config.yaml
norm_eps: 1e-05
rope_base: 10000.0
lr: 0.00562
lr_mult_up: 1.22
beta2: 0.98
batch_tokens: 262144
doc_mask: false
dataset: "wikipedia_en"
Each number is 128 + 32 x the weight over its row's rms, rounded and kept within 0 to 255. Layers, rows and columns count from 0. The size above them is the row's rms in percent of the matrix's.

# layer 10 MLP gate, 1024x384, rms 0.108, rows 774-797, columns 192-287
size [103 108  98  97 101 104 102  94  96 101 102 102  99 109  98  98 111  99  98 100  98  95  93 102]
[[118 167 125 159 132 199 133 121 151  63 138  88 158  74 141 178  96 149 139 111 100 134  76 125  97 179 124 142 123 114 157 122 113 178 117  26  98 124 140  95 147 119 227 120 142 150 140 131 113 122 136 179 150 138 175 123 155 155 135 140 173  82 107 142 135 123 129 111 169 100 172 150 121 151 141 158 148 190 116 142  92 164 156 147  87 138 101 136 106 161 200 115 123 103 122 158]
 [145 127  82 126 136 126 187 119 102 195  59 120 123 135 154  84 121 143  89  89 167 100 121  83 139  95 189 153 149 142 117 147 142 135  88  64 129 128 182 154 138 155 174 128 107 111  95  61 169 129 183 134 108 168 177 136 123  97 114 164 130 151 150 133  85 107 167 144 112 146 132 181 151 205 102 162 205 129 114 163 113 119  52 134 120  91 184 152 145 157 138 157 120 100  69 159]
 [143 144 149 104 148 118 102  77 144 161 111 129 100 105  99 132 137 129 118 147  71 125 152 165 240 138  93 115 150 123 131 157 150  87  85 133 133 114 125  77 119 122 124 100 145 116 120 115 106 181 140 100 109 113  79 176 122 170 109 126 104 116  80 103 161 117 200 166 125 173 124  96 154  58 141  93  78 107 137 142 119  87 126  91 165 130  63  92 162  91 168  84 137 148 132 126]
 [107 132 143 137 145 115 144 138 127 102 168 147 160 108 131  95 209 114  92 123 152 159 127 109 177 145 142 184 135 147 110 165 122 126 138 148 103 118 163 156 108 133 116 106 157 129 136  97 129  88 113 122 113 127 121 140 189  31 147  88  92 161 147  57  84 119 167 148 141 116 121 129 132 150  78 126 125 149 206 112 102 116 129 124  73 118 193 108 164 101 135  76 187 146 146 125]
 [121 127  98 139 158 124 100 105 126  95 147 126 113  89 119  84 154 101 156 117 108 113 149 121 144 120 133 227 154 129 150 142 135 155 129 153 142 129 136  87 156  97 139 132 145 105 128 140 187 145  94 132 142 116 102 150 186 118  57 148 109  72  57 146  55 105 167 127 154 107 152 178 164 178 127 164 118  96 159 124 128 137  84 200  85 144  87 121  97 105 104 231 101 119  74 162]
 [ 83  97 122 153 106 118 127  98 133  83 160 107  72 149  46 140 126  72 100  91  82 119 155 122 146 136  94 147 159 150 181 127 138 169 133  89 112 141 104 173 123  88 163  99 103 117 120 146 110 160 127 138 137 190 101 123 132 103 114  85 174  73 151 125 108 184 168 100 118 104 134 125 127 143 105  99  72 171  82  67 161 128 138 133 166 146  75 130 147  99 116 136 176 135  78 136]
 [108 144  82 116  77 123  87 122 211 144 140 121 189 109 117 114 167 128 116  82 141 112 102 108  88 155 130  67 125 135 172 139 117 154 122  81  74 135  56 172  95 129 148 194 140  73 133 134 127 119 121 148 136 138 145  86 105 114 116 167  91 175 118 136 178 116 131 111 134 137 138 156 124 160  94 106 110 166  65  85 107 131 125  87 119 121 115 117 115 166  62  86 123 124  42 122]
 [137 140  86 190 108  95 102 126 114 139 149 156 144 137 142 152  82 155 119 182 171 119 146 123 132  83 120 112  92 107  98 118 130  51 101 144 145 123 151 141  80 106 197 126 114 139 194 166 152 119 188  82 132 194 126 114 167 131 119 146 110  95 163 131 142 126 121 134 104  91 159 110  93 128 108 153 110  87 120 137 153 134  88 147 125 122 140 169 175 123  95 137 118 137  72 133]
 [116 137  28 104 124 167 144 124 141 130  77  98 135 159 130 192 115 104 135 134 111  94  93 176 129 146 200 141 146 107 134 100 155  93  48 123  98 140 169 182 162 115 132  74  91 187 146 119 135 145 114  31 129  68 175 105  97 166 209  84 115 142 168 132 129 118 120 112  83 122 141 133 101 128  80 100 124 169 187 132  81 148 156 174 157 126  97  89 124  92 140 129 135 124 182 154]
 [ 84 127 108 139 100  97 104 122 118 186 135 121 157 123 170 145 185 136 119 120 147 160 134 109 104 136  96 143 130 162 131 181 116 117  95  99 157  88 124 101  54 138 118  86  84 120  96  96 113 102  94 121 132 181  88 145 144 126 125 119  70 127 148 178 145 140  79 117 152 135  90  39 114  85  96 126 157 115 167 141 143 102 125  84  95 141 146  94 138  68 157  96 123 125 154 152]
 [104 121 114 140 120  87 190  81 130 151 147 141 140 167 152 107 106  94 122 117 100 139  50  77 141 170 137  96 115 119  99 135 103 156 104 136 109 134 165 134 128 131 101 123  59  69  94 105 172 168 137 119 161 159 135 132 143 221 119  91 120 106 148 104 141 129 123 153 139 158 169 144 156 135 103  56  90 218 172 119  83 116 121 102 120 108 141  66  97  88 114 185  94 170  73 177]
 [183 132 138 136 102 130 158 123 171 137 119 157 116  95  78 106 118 151  92 174 117  93 111 131  73 170 104 149 130 128 152 133 146 113 126 121  62 145 130 125 130 166 161 176  75  95 130 116 180 106  50 130 131  98 148 104 127 193 192  99 171 121 180 146 118 158 125 118 153 174 131 150 115 141 109 133  55  94 128  90 103 124 128 120 145 178  78 101  94 127 120 116  90  93 104 165]
 [142 144 115 146 161 116  99 116 169 163 132 161 189 148 132 160  68 117 117  79 131  54 145 103 180  86  96  92 164 158 192 121 102 120  89 163 132 145  26 152 113 117 142 181 150 101 113 108 144 144 110 173  88 136  83 109 153 131 103 168 101 146 121 104 149 201 137 163 171 109 131 159 144 147 204 148 120 148 126 146 102 104 170  96 121  95 124 135 172 136 108 111  99 128 104 110]
 [ 93 122 149 162 102 131 114 148 125 177 130 120 129  50 117 116 165 121 137  56 215 124 147 126  84 168 181 108 180 108 175 100 141 104 121 142 134 163 139 131  81 146 141 103 125 160 103 172 167  80 132 148 127 141 134 237 117 211 158 145 104 115 139 124 125 102 145  90 171 150 123 134 117 115 100 134 139 106 111 129 107 173 110 134 143 122 102 164 102 100 138 151 133  97  68 147]
 [107 136 106 124 135 114 104 162 151 166 135 194 135 154 207 133 149 110  59 120  70 103 175 199 114 144 172 139 160 130 149 164  71 122 147 120 137 123  64  97 154 130 116 120  84 170 143 118  94 158  91 149 179 147 112 110 103 169 141  84 159 149  81 141  87 130 122 125  27  99  77 135 162 121 123 151 155 154  76 158 145  84 122  49 109 196  79 113 123 129 124 134 106 111  88 127]
 [147 155 145 114 156  60 144  95 101 157 109 135 135  88  91 108 126 109 159 131 119 108 102 101  66 127 115 104 105 109 132 149 124 151 122 161 118 128 103 141 145 136 101 122 123  97 130 138 129 104 141  90 157 157 133 100  88 123 178 161  91 163 112 155  78 154 106 131  94 154 147 153 123 116 114 106 130 128 131 200  85 122 172 117  83 148 137 160 149 122 124 122  83 137 103 172]
 [170 152 129 126  80  85 158 108 111 100 100 142  91 135 179  82 141 136 129 142 183 166 160 134 116 106 136  63 158 125 133 133 120 164 129 179 171 108  72 136  98 105 177 134 150  68 184 120 119  75 109 110 111 111 100 138  91 118 113 186 129 124  42  39 122 113 138 149  87 127  64 127 103 172 122 118 144 196 109 118 129 136 176 156  96 129 101 162  85 122 200 121  56 166 185 120]
 [117 235 160 168 134 101 124 130 192 157  76 146 173 118 122 128 174 107 116  38 127 167 135  60  99 110 116 103 213 108 123 109 107 160 156 117 121 171  49 193 126  97 155 107 101 167  83 122 122 133 141  69  73 116 137 142 161 118 110  99 156 129 140 131  72 177  99 145 149 107  78 144 127 124 107 169 160 206  80 171 166 140 163 170 161  75 117 115  89  97 135 107  80 125 180 150]
 [ 80  44 123 111 115 130 169 103 150 110 138 122 130 123 107  98 113 103 136 154 134 106 150 153  85  76 142  86  76 140  81 131 149 127  99 161 107 113 128 136 149  61 191  56 158 118 138 110 167 146 147 128  93 139 133 127 151 159  83 153 153 122 134  92 123 132 137  91  90 152 103 216  81  91 110 107 139 161 133 119  56 128 100  94 129 161 159 139 125 130 109 191 111 182 131 112]
 [103 138 109 118 118 132 205 153  92 101 138 149 191 197 123 147 138  88  87  72 141 111  68  93  83 152 113 141 146 111 132 114 181 141  81 107 111 189  86 100 123 186 138 155 151  83 155 121 167 139  84 113 107  73 143 123  78 166 137 132 138 123 139 186 165 102 134 105 183  96 136  86 107 107 111 140 115 172 136 138 100 105 190 135  91 149 133 140 187 116 158  95 117 164 130 147]
 [106 120 139 125 121 125 153 138 168 124  89 132 186  91 102 150 132  82 148 181 123 203 153 155 154 142 122 184 114 124 156 125  99 146 108 119 177 138  62 180 124 145 183 118  99 107 112  64 121 112 112 124  83 121 122 173 158  98 137 130  99 146  93 115 188  81 121 129 128 212 129 110 135 128 186 120 122 133 119 109 122 101 134 110 126 151 173  93 143 137 136 161 132 164 104  87]
 [125 143  88  94  87  77 126  92 106 122 117 131 121 183  79 149 125 108 137 176 143  83  90 138  73 202 145 135 104  96 120 125 156 134 138 158  66 124 169 153  67  98 141  53 125 101 121 204 187 130  70 116 164 143 132 124 155 127 160 134 133 120  49 123 131 104 108 154 109 133  95 139 148 104  96  99 147  75  92 115  63 129 109 130 109 165 147 113 121 113 125 155 126 133 103 195]
 [ 74 128 101 158 105 140  97 117 164 127 137 121 122  73 136 143 187 118 104 130 153 186 204 126 117 158 154 111 123 191  66 122 131 117 119 168 174 207 124 188  95  86 165 120 158  92  96 154 117 159 128 170 162 101 112 124  74 109 102  43 125  83 182 139 158  73  99 102 143 168 109  66 184 157 144 141 157 123  71 134  69 153 137 139 153 150 197 102  72 139  83  96 116 135 156 210]
 [136 130 118  83 173 111  95  93 120 139 103  34  38 114 157 125 139  81 139 179 160 152 138 156  90 108 124  97 120 178 129 114 143 160 193 113  95 126 131 196 131 146  94 161 147 140 139 143 172 171  95 145 112 111 127 124 140  66 153 141 143  77  93 155 144  99 152  96 116 154 103 159 123  60 195 148 133 146 127 151 109 173  98 139  96 145 179 160 107 135 174 108 116 179 141 164]]
# layer 10 MLP up, 1024x384, rms 0.115, rows 774-797, columns 192-287
size [ 99 103  97  97  91 101 101  97  94 100  99 100 100 107  99  99 102  95 100  99 104 102  99 104]
[[188 124 197 113 131 146 144 133  88  95 143 138 110 118 157 103 144 197 126  68 154 150 116 149 129 126  92 131 168 186 106 113 133 152 147  94 139 187  76 118  88  86  97 120 133 198 163 103 107 159 151 181  82 138 122 137 123 134 111 126  94 144  60 111 130  95 171 127 104 124 143  56 156 106 146  95 134 118  83  96 128 105 113 134 159 115 123 120 142 111 159 154  69 136 144 101]
 [158 152  82 108  98 131 127 128  93 153 115 113 167 104 113 162 148 111 117 111 124 125  77 114 159 138 144 137  86 116 149 151 145 135 158 149 169 102  97 143 145 119 136 104  48 103 135 165 114 142 187 127 132 119 141 148 101 110 121 154 102 154 170  44 126 111 101 138 148 181 119 149  63  85 124  98  58 102 127 122 124  73 109 110 184 191 131  95 166 132 129  99 190 105 132 115]
 [ 67 107 136 203 143 113  87  64 112 172  78  92 111 166 113 108 163 148 146 133 168 141  91  58 122 121  90 196 114  73 125 128 188 100 155 137  82 128 123  88 140 137  58  68 145 147 100 148 159 146 167 145 100  94 105 157 121 173  88 137 101 115 145 141 124  98 108  92 149 153 113 162 116 143 116 108 183 132  84 156 127 134 128 124 137 122  97  98 120 125 155  80 100 194  82 177]
 [100 141 111 173  77  95 121 124 125 114 129 127 112 197  93 147 135 136 121 132 135 103  93 114 178 131 102  57 128 215  78 143 119 146 114 161 113 160 109 138 119 131  90  82  90 155 169 149 182 154 117 141 176 110 173 163 114 106 138 117  82  92  91 164 144 139 173  51  64 121 111 166 130 101 138  90 152  54 113  84  62 185 106 121 117 104 113 131  61 125 157 139 107  73 151 117]
 [171 107 114 153  97 142 103 184 181  85 120 144 158 165 218 159 153 124 180 138 165 151 106 151 159 159 105 177 215 119 119 119  85 174 132 146 118 149 121  92 135 151 135 134 183  92 117  92  87  31 193  95 135 165 173  93 154 169 143 125 123 124 148  72 133 131 149 175 160  97 122 138 128 113 159 154 163 198 117  72  95  95 117  75  95 197 119 144 148 115  98 187 122 126 109  47]
 [ 66  32 109 130 139 178 124 124  64 155 122 132 125 167  90 156 157 200 107 111 112  83 151 106 133 163 153 140 110 125 148 138 192 104 150 103 107 147 140  90  95 136 152 183 138 174 123 106  84 172  87 173 157 150  91 139 143 108 106 121 162 142 121  73 132 147 181 125 127 116 172 111 150 168  99 182 139 108  83 122 102 158 120 143 146 153 106 130 159 117 144 125 172  98 151 186]
 [165 117 168 142 138 128 132 176  31 129 173  95  68 142 162 165 145 218  95  88 143  92  68 141 120 127  64 127 128 147 111  91 121 174 115 160 109 104 185 123 146 109 180 108  70 108  83 135 118 138  89 140  78 135 173 170 167 128 129 161  41 115  78 150 125 170 178 108 173  81 110 106  73  83  95 121 109 196 135 146  76  97 148 150 127 138 130 115 108 176 111 144 111  98  78 131]
 [111 135  73 139 185 175  85 160 104 193 164 131 137 113 110 142 119  91  77 121 168 142 120 151 114 137  76 106 128 176  93 111 136  48 139 170 110 169  89 103  77 115 174 146 106 122 161  69 117 162 127  96 109 141 158 105 107  87 140 190 129  95 214 159 115 184  87 162  71 146 169 110 200 151 130 196 130 103 135 132 137  96 173 148 114 121 181 149 129 182 173 132 134 145 147  75]
 [133 162 136 103  68 100 123 126 178 131  82 158 109 133  96  97  96 117 107  89  91 164 149  89 155 123 138 159 149 143 130 159 131  97 107  94 164 123  61 107 141 129 136 152 119  80 143 141  88 139 103  93  36 118 136 111 111 137  97 153 102 165 100 137 100 134 117 141 151 176  90 103  75 144 105 150  93 106  90 151 163  91 140 133 187 157 114  85 105 111 116  82 126 140 136 171]
 [133  77 146 161 142 139 133 170 167 110  66 159  58 173 166 126  87 132 123 159 158 114 179 124 172  89 102 167 168  96  74 122 158 130  83 147 116 110 146  85 150 172 125  99 109 163 144 143 121 152 141 138 133  96 151 149  78 108 121  80 104 127 108 101  76 141 144 177 116 175 138  70 135  99  91 175 152 120  88 144 131 172 170 117 211 169 148 104 183 182  92 119 134 168 103 174]
 [119  90  88 119 139 113 153 143 151 131 147 171 189  88 173 170 141 172 195  60  91 140 164 158 160 123 148 164 119 136  84 127 136 157  85 122 173 159 150 124 114  91 123 147 110 119 124 147 148 171 202  99 135  54 137 166 128 100 139 139 131 127 202  93  76 130  78 114  96 106 153 134  98 109 106 142 166 124 112 135 174 109 115 131 172 110  96 145 141  65  88 145 115 126 148 111]
 [121 172  69 160 132  95 140 147 118 106 108 111 113 134 106 130 111 102 151 147 130  83 120 110 206 101 230 182  99 136 128 103 134 118 100  93 149 115 121 131  72 120 142 154  96 128 170 100 118 102 172 148 123 100  85 110 139 112 130 178 140  89 109 105 100 117 183 125 105 160 160  46 100 129 121 111 152 175 154 134 142 112 124 102 155 150  88 141 130 144 100  61 113 110 147 103]
 [117 148 157  89 121 125 136 119 117 118 140  63 122 118 110  98 163 133 118 122 156  95 148 121 159 109 170 151 146 133 114 105 135 107 105 138 129 106 104 169 112  95 110 175 156  94 133 179 122 173 129 118 129 117 108  91 135 161 138 153 118 153 165 107 137 151 200 151 131 163  87 146 112  82  93 145 115 137 110 139 123 168 148  68 118 112 141 116 170 133  58 121  80 130  95 188]
 [165 168 104 192 190 152 157 177 162 124 141 128  67 112 178  74 197 139 101 116 143 150 176  82 130  40 113 129 141 172 195  84  86 103 113 187 125  95  72 109 140 122  82 133 143 114 128  73 142 156 118 151  73 123 106  83 132 159 159  68  68 152 145 145 162 117 132 124 123  71 129 119 180  81 148 183  98  86 134 122 155 107  66 190 129 123 151 114 113 114  91 152 169 153  95 132]
 [147 167 101  84 173 157 140 150  99 120 149 103 125 125  96 146 118  65  59 130 185 162  78 153 103 192 155  92 114  44 103 144 139 118 166 119 193  70 163 149 137 165 136  54  62 170 149 152 111 114 174 131 117 152 125 147  97 144 133 106 136 190 125 153  96 159  96 142  82 159 109 144 131 135 165  88  85  72 140 105 132 169 138 153 136 149 110  88 110  80 147 152 119  98  73  86]
 [ 91  49 148 181  52 146 115  96 124 148 121 191 166 143 125 134 173 144  88 132  60 176 119  94 204 171 169 190 135  89 120 130 151 145  82 114 151 132 142 155 130 159 168 187 117 159 108  74 153 163 157 107  93 108 164  77  50  87 113 156  79 138 122  81 125 118  92  85 167 182 133 161  88 126 149 129 115  93 119 116 108 146 146 152 111 138 137 137 150 129 126 151  80 146 100 131]
 [164 187 158 163  74 105 165  89 128 127 167 127 163  36 121  47 183 138 105 172 108 113  93 148 132 127 142 144  94 123 111 178 115 148 151 126  96 180 140 159 107  90 100 165 173 127 141 122 118 109 152 130 141  90 104 159 102 178 139 129 120 144 109 134 143 128  96 139  68 123 109 195 136 114 147 112 146 105 100  99 136 134 106 148 155 138  97 100 101 110  67  93 107 110 123 107]
 [147 199 159  92 112 114  99 151 153 178 159 104 138 189 146 203 163 159  64 152 181 120 105 171 215 110  97 124 166  95  74 104 122  86 104 133 136 103 159  87 146 132 124 165  94 123 114  80 159  98 134 129 124 144 164 163 197  77 131 139 126 137  73  87 146 205 137 130 131 120  75 114 120 131 129 150 117  60 122  89 130 111 123 162 115 131 182  99 116 182 207 156 110 137  85 143]
 [136 128 154 118  64  84 121 123 143 102 126 135 153 138 153 102  63 127 126 142 127  68 123 153 154 129 107 128 100 172 157 121  86  63 112 195 178  96 100 112 173 145  82 143  61 151 157 151  70  96 128 135 132 104 172 162 122  82 154 131 100 139 138 105  83 130 145  83  93 172 137 157  76  83 107 179 139 155 117 123 141 136 179 106 138 178 138  90 126 138 134  97 100 101 184 179]
 [168 145 141 164  86 199 133 125  56 122 145  91 164 103  76 119 111  85 131 168 123  88 115  83  95 167 160  91 204 186 140 121 105 151  89 152 159 136 182  66 176 154 103 108 142 176 163 151 165 137 129  83  98 128 145 141  78 157 158 122  93 112 109 157 164 108 103 113 185 145 172 136 117 186 128  96  91 154 187 151 140 168 107 151 146 173 171  93 156 126 117 121 126 143  95 107]
 [156 126  79 157 155 127 152 114 171 134 155 177  98 170 150 144 143  79 134 122  85 125 163 152 137 134 150 174 127 183 182 197 169 163 123 126 109 170 113 136 137  42 148 142 173 108  68 145 142 114 146 144 160 160 101 143 146 159 127 119 157 114 111 146 109 163 101 142  88 136 138 193 129 130 123  88 122 156 150 158 143  56 107 137 131 161  98  96  80  73 179 106 129  95 100 160]
 [151 146 148 171  95 143 132 135 132 141  90 112 161 168  75 127 188  85  95  71 131 108  95 113 131 117 134 138  98 159 114 154 114 113  51 170 102 175 137 160 136 166 169 159 178 138 125 160 133 113  91  85 135 117 134  73 124  74  43 176 164 111  73 128 119 137 106 126 149 133  53 147 123 121 193 123 145 113 152  96  90  88 113 137 134 118 191 136 141  90 156 104  96 164 169 138]
 [136 140 109  91 136 152 190  63 151  60  96 101  89 148 127 138 116 165  55 143 135 122 134 109 127 103 124 166 147 102 139 135 121 139 110 147 105 185 165 142 142 181 142 148  94 146  91  69 143  94 119 116  77 132 158 159 114 148 128  83 177 164 108 162 126 117  97 109 127 120 119 136 189 115 167 135 126 101 130 160 107 112  86 133  97 123  94  91 119 126 161 124  76 126 156  94]
 [140 149 142 125 162 122 135 109  88 123 130 128 123 117 146 141 185 115 157 196 144 156 166 147 140  85  99  88  99 144  37 151 130 117 128 125 172 105 131 128 144 103 124  64 146 125  59 111 126 127 186  90 224 138 113 143 148 127 152  96 159 111 112 129 113 147 171 141  84 154 144 143 208 174 166  94 159 137 152 120 146 127 143 158 112 149  87 179 125 123 144 135  97 129 133 148]]
# layer 10 MLP down (transposed), 1024x384, rms 0.088, rows 774-797, columns 192-287
size [102 107 102 107  98  98  95  99  94 101  97  96  97 101  98  95 104 102 110 107 102  98  94 105]
[[138 121  93 143  80 133 115 177 156 106 194 135 122 134 140  98 144 141 124 130 114 156 168 132 124 115 113  46 104 102 102 121 121 153  93 178 183 132 142 140 148 100 121 132 101 115 129 131 153 115 140 142 112 150 116 119 115 166 238 117  98 164 117  96 106 156  98  86 118 169  96 193 104 101  70 192 141 127 152 124  89 189 212 124 148 109  39 123 132  98  99 110  95 106 128 142]
 [119 162  82 158 144 151 157 178 145 168 121 114  87 201 122 124  98 238  64 153  61 103 110 152 157 116 165 156 128 145 119 105 169 112 163 211  99 112  91 165 144 123 148 152 172 112  88 134 162 114 114 164 159  90 176 134 110 145 104  61 107 119 128  78 136  88 168 120 167 142 148  72 100 157 105 122 180 163 153 151 147 100 136 103  95 162 125 109 125 104 169 209 157 141 153  91]
 [155 128 125 120 136 174 109 135 175 120 219 126 180 123  90 152 132 156 142 157 100 105 145 165 112 109 159 125  62  96  90 126  66 126 172 150 200 132 155 168 112 114 223 149 115 134 121 161 120 144 130  85 106 156 102 103 155 107 142 163 104 148 139 159 118 140 130 122 115 110  98  90 170  98 159 142  92  78 146 115 161 148  63 134 143  99 159 124 139 176 132 154 150 239 146 102]
 [ 75 148 117 161  83 127 113 138 138 132 107 129 118 161 142 140 144 107 192 142 115 161 135  82 150  75 168 113  53 128  56 124 174 160 120 136 107  36 111 135 135 101 159 143 120 158 178 136 144 107 129 136 104  92  88 122 133 146 181  96 101 167 178 183 113 133 128 108 127 157 129  99 128 106 116 188 130 121 131  61 192 124  96 139  94  94 131 126 116  59 154 127 133 155  95 127]
 [106 191 191 118 166  88 103  98  96  60 171 111 131  93 109 113 145 156 158 135 186  90 104 105 148 119 156 104 104 113 143  82  57 154  95 115 105 128 116 117  73 166  69 169 123 124 141  61 135 100 151  65 138 154  94  94 146 128 118 103 111 176 134  94 119 104 101 151 112 135  98 178  81 136  99 107  98 157 146 104 146 143 148 181 122 186 112  85  81 147  91 207  94 128  71 190]
 [ 95 105  98 173  89  98 148 173 139 183 126 118 151 140  82  91 175  96 124 166 122 165 120 102 185 144 179  91 121  97 171 147 146 141 110 156 150 126 120 134 104  79 132 113 101 139 165 154  62  73 118 191 146 151 157 116 101 155 158 137 125 128 146  98 120 174  99 139 110 149 114 115  77 154 162 146 100 176 114  73 154 177  91 134 140 140 127  53 125 101  94 119 139 176  97 114]
 [119  95 104 100 101 163  92 140 134 159 121 157 115 107 115 120 131 136  84 218 196  81 172 151 172 146 143 136 222 113 129 173 133 110 107 162 107 124  61  75 126 117 133 140 210 157 160  79 126 107 145  98 147 127 100 152 114 167 114 101 115 104 146 161 110 104 105 112 180  64 135 130  93 136  79 164 112 164 137 160  87 124 103 115 192  76 125 135 144 156 109  97  93  98 120 112]
 [178 132  90 115 116 141 116 178  80 116 189 135 134 113 149 128 142 173 129  99 102 175  95  92  75 106 237 113  91 167  80 164 126 123  74 141 148 141  99 114 119 148 165 154  64 112 156 133 117  74 141 106 100 152 157  87 101 118 105 183 196 132 133 140 133 148  90 112 126  81 103 122 151 114  91 135 100 152 212 103 120 108 128 183 114  91 188 159 144  72 118 108  84  95  91  94]
 [132 154  90  46 151 138 178 126  61 146 138 175  93 154 139 147 134 123 108 101  81 129 112  97 139  86 139 128 121 108 113 158 145 118 169 194 139 102  91 167  73 203 153 162  98 114 169  78 151 100 125  82 121 126 124 171 101 127 128  89 155  54 121 134 172 108 136 151 175 145 115  59 106 128 157 140  79 163 114  86 147 146  41 131 123 142 114  99 121 109 122 130 226  62  88  91]
 [143 148 163 137 130 132 207 147 129 198 121  94 196 157  94 120 121 126 101 100 163 135 141 106 109 133 176 199 167  98  65 136 142  90 135 107 153 146 147 115 140 148 129 103 152  96 185 133  88 118 106 152 152 126  97  82  97 163  39 128 192 142  88  82 170 119  85 157 114 137 164  83 105 141  51 139 147 116  99 101 129 121 114 168 158 136 107 134 120 163 127  85 142 126 195 126]
 [121 125 128 123 158 132 127 148 135 143 152 136 165 135 116 145  67 196 113 145 141 155 158 121 135 111 108 139 155 107 109 129 182 132 111 163  36 148 130 151  64  99 176 156 120 141  84  89 117 163 130 162 137 139  84 151 149 112 178 109 144 107 101 107 161 155 126 127 151 143 136 152 157 136 124 116  57 149 110 148  71 156 116 121 172 114 147 133 137 106 138 118 131 176 187  95]
 [ 90 115 138 114 145 144 119  99  94  65 166  88  81 164 156  89 134 151  80 167 146 148  76 112 118  68 141 157 169 127  91 153 112 125  97 113 216 122 133 166 132 149 126 127 127 179 143 161  92 107  56 154 120 148 140  86  99 114 143  96 152 134  83 105 143 174 110  94 134 118 105  96 157 151 106 117  95 186 155  99 116 126 132 109 154 119 126 131 168 161 125 157 179 109 109 178]
 [107 170 147 126 138 169 153 116 163 136 174 123 157 172 169 213 128 173 124 158 147 119 106 109  90 119 100 108 138 116 108 117  73 180 145  81  86 104 133 121 107 159 107  95 118  95  61  97 116 132 158 158 131 188 122 172 149 176 156 128 124  83 160 155 116 103 141 133 141 107 115  91 142 137 124 117 114  78 105 179 154 122 132 181  92 159 155 149 160 106 118 146  95 135  73  97]
 [135 132 138 153  84 111 146 137 154 122 131  96 114 153 111  80 107  78 133 146 146  87 109 108  51 108  90  70 163 114 131 132 172 164 141 107 160 137 153 121  91 149 130 106 105 126  73  82 215 151 135  91 144 157 124 120 119 111 124 176 146 175  53 206  90 151 112 116 115 118 156 112 113 133  80 173 152 157 130 107 116 154  95 148 138 102  81 120  53 112 142 111 148  61  74  84]
 [108 147  86 115  82  85 166 115 131 126 143 148 115  94 165  93 124 128 107 122 122 127 111 104 110 162 133  80  87 144 143 120 170 128 137  85 158 183  74 108  96 174 145 115 169 168 121  99 188 179  89  76 138 178 136 161 188 103 139 110 133  75 133 135 120 141  88 139 157 108 154 119 127 156 102 122  81 134 139 154 124  75 122 130 126 124 123 149 164 223  91 112 149 165 155  94]
 [156  99  90 100 180 189 140 145 106 156  68  94 173 111 187 140 155 138 116 134  90 119 145 103 118 110 103  77 108 114 113 178 123 166 126 159 139 113 140 155 146 134 116 133  79  89 136 139 128 100 152 108  75  98  70 154 132 144  75 164  74 154 161 150 130 173 101 164 116  80 164 151 214 109  97 125 174 180 145 163 142 157 119 147 100 139 133 133 118 104  98 138 101 179 232 131]
 [152 154 159 133 161 151  55 100 124 140 148 145 185 132 134  57 131 166  74 136  82 124 148 103 104 162  26 111 149 171 131 128 145 141 117 127 117 127 171 143 133 133 122 150 155 177 114 143 127 175 124  77 141 122 131  73 188 101  98 109 140 121 119 100 102 119 173  92 158 141 101 138 133  93 159 143 188 127  58  58  89 172 191 141 157 141 145 142 102 155  83 104 138  94  71 161]
 [106 127 100 116 133 149 159 176  77  93 160 150  93 141 142 129  92 126 148  51 161 121 129  84 159 164 137 116 102 154  92 130 170 145 135 128 117 140 164 199 104 127 126 116 117 173 120  86 146 150 148  66 149  78 174 126  94  75 144 100  54 138 116 118 136 131 117 174 132 144 110 128 145 180  86  90 101 185  91 139 124 105  57 126 127 108 115 185  99 111 147  88 135 103 172 142]
 [123 118  88 130 143 152 126 168  61 112 170 171 133 105 167  58 126  83 105 147  66 127 140 125  75  80 127  95 174 117 152 151 119 161 147  99 139 194 183 138 131 120 134 125 135 138 169  71 151 149 189 116 166 132 116 141 164  90 140 136  86  96  69 136 100 171 115 120 113 204  73  86 131  85 183  57 106 171 130  93 164 161 160  78 143 162 135 127 163 160 172 160 147 168 100 147]
 [121 164 171 147 147 190 100 182 142 127 186 143 153 163  30  78  79 117 162  70 144 132 167 155 132  92 177 162 100 175 102 119 101 150 129 105 111  73 119 162 170 161 140 112 110 159 108 128  86  75 123 151 183 144 147 139 118  94 120 129 185 148 117  99 142 141 106 109 118 163 114 123 116 123 180 156 192 139  92 135 175  96 143 105 113 167 120 156 117 118 102 130  91 108 128 101]
 [122  95 124 133 125 139 105 114 166 163 136 134 107 150  82  52 150  99 140 145 130 142 102 144 137 153 128 115 182 147 145 118 118 152 118 112  77 145 112 129 141  91 154  89  64 160 101 149  94 164  72 166 140 159 164 120 128  83 129 130  99 174 139  84 102 161 149 157  97 107 129 111 108 133 125 122 161 158 198 187 160 125  99 158 103 152 167 122 126 170 118 164 119 119 100 164]
 [147 106 144 129 175 140  83  96 156 134 116 113 161  79  89 132 147 129 108 143 110 108 142 170  95 186 101 172  52 115 156 186 107 105 146 100 158 115 162 142 159  92 125 101 100 128 140 162  87 139 197 135 186 116 149 122 148 128 134 187 121 145  95  92 101 120 132 179 134 105 141 180  71  72 128 158 159 126 195 152 205 199 114 114  78 101 113 106 131 124 145 150 120 175 122 183]
 [151  86  98 125 157 168  71 143 124 120  79 132  78  98 105 126 105  87 180 130  90  80 182 120 139 119  84 167 157 105 136  99 123 145 146 137 112 111 108 105 115  89 139 126  89  83 154  99 104 158  96 132  82 148 158 126 155 120 123 125 126 128  64 132 136 163 110 117 143 142 118 179  89  96  53 127 117  91 123 139 169 132 154 110 114 126 159  98 152 170 146 115 166 176 115 144]
 [104 159 109  97 142  99 183 151 191  65 119 111 138 120  92 110 171 111 104 109 118 141 126 107 157 146  66 149 101 182 160  86 112 108 151 116 166  67 111 188 111 119  91 101  87 109 164 168 151 117 127  66 150 162 127 137  75 139 107 130 113 150  71 118 182 120  84 131 152 122 189 173  75 203 135 112 175 138 106 129 105  84 147 145 158 149 143 131  89 132  77 157  64 152 118 148]]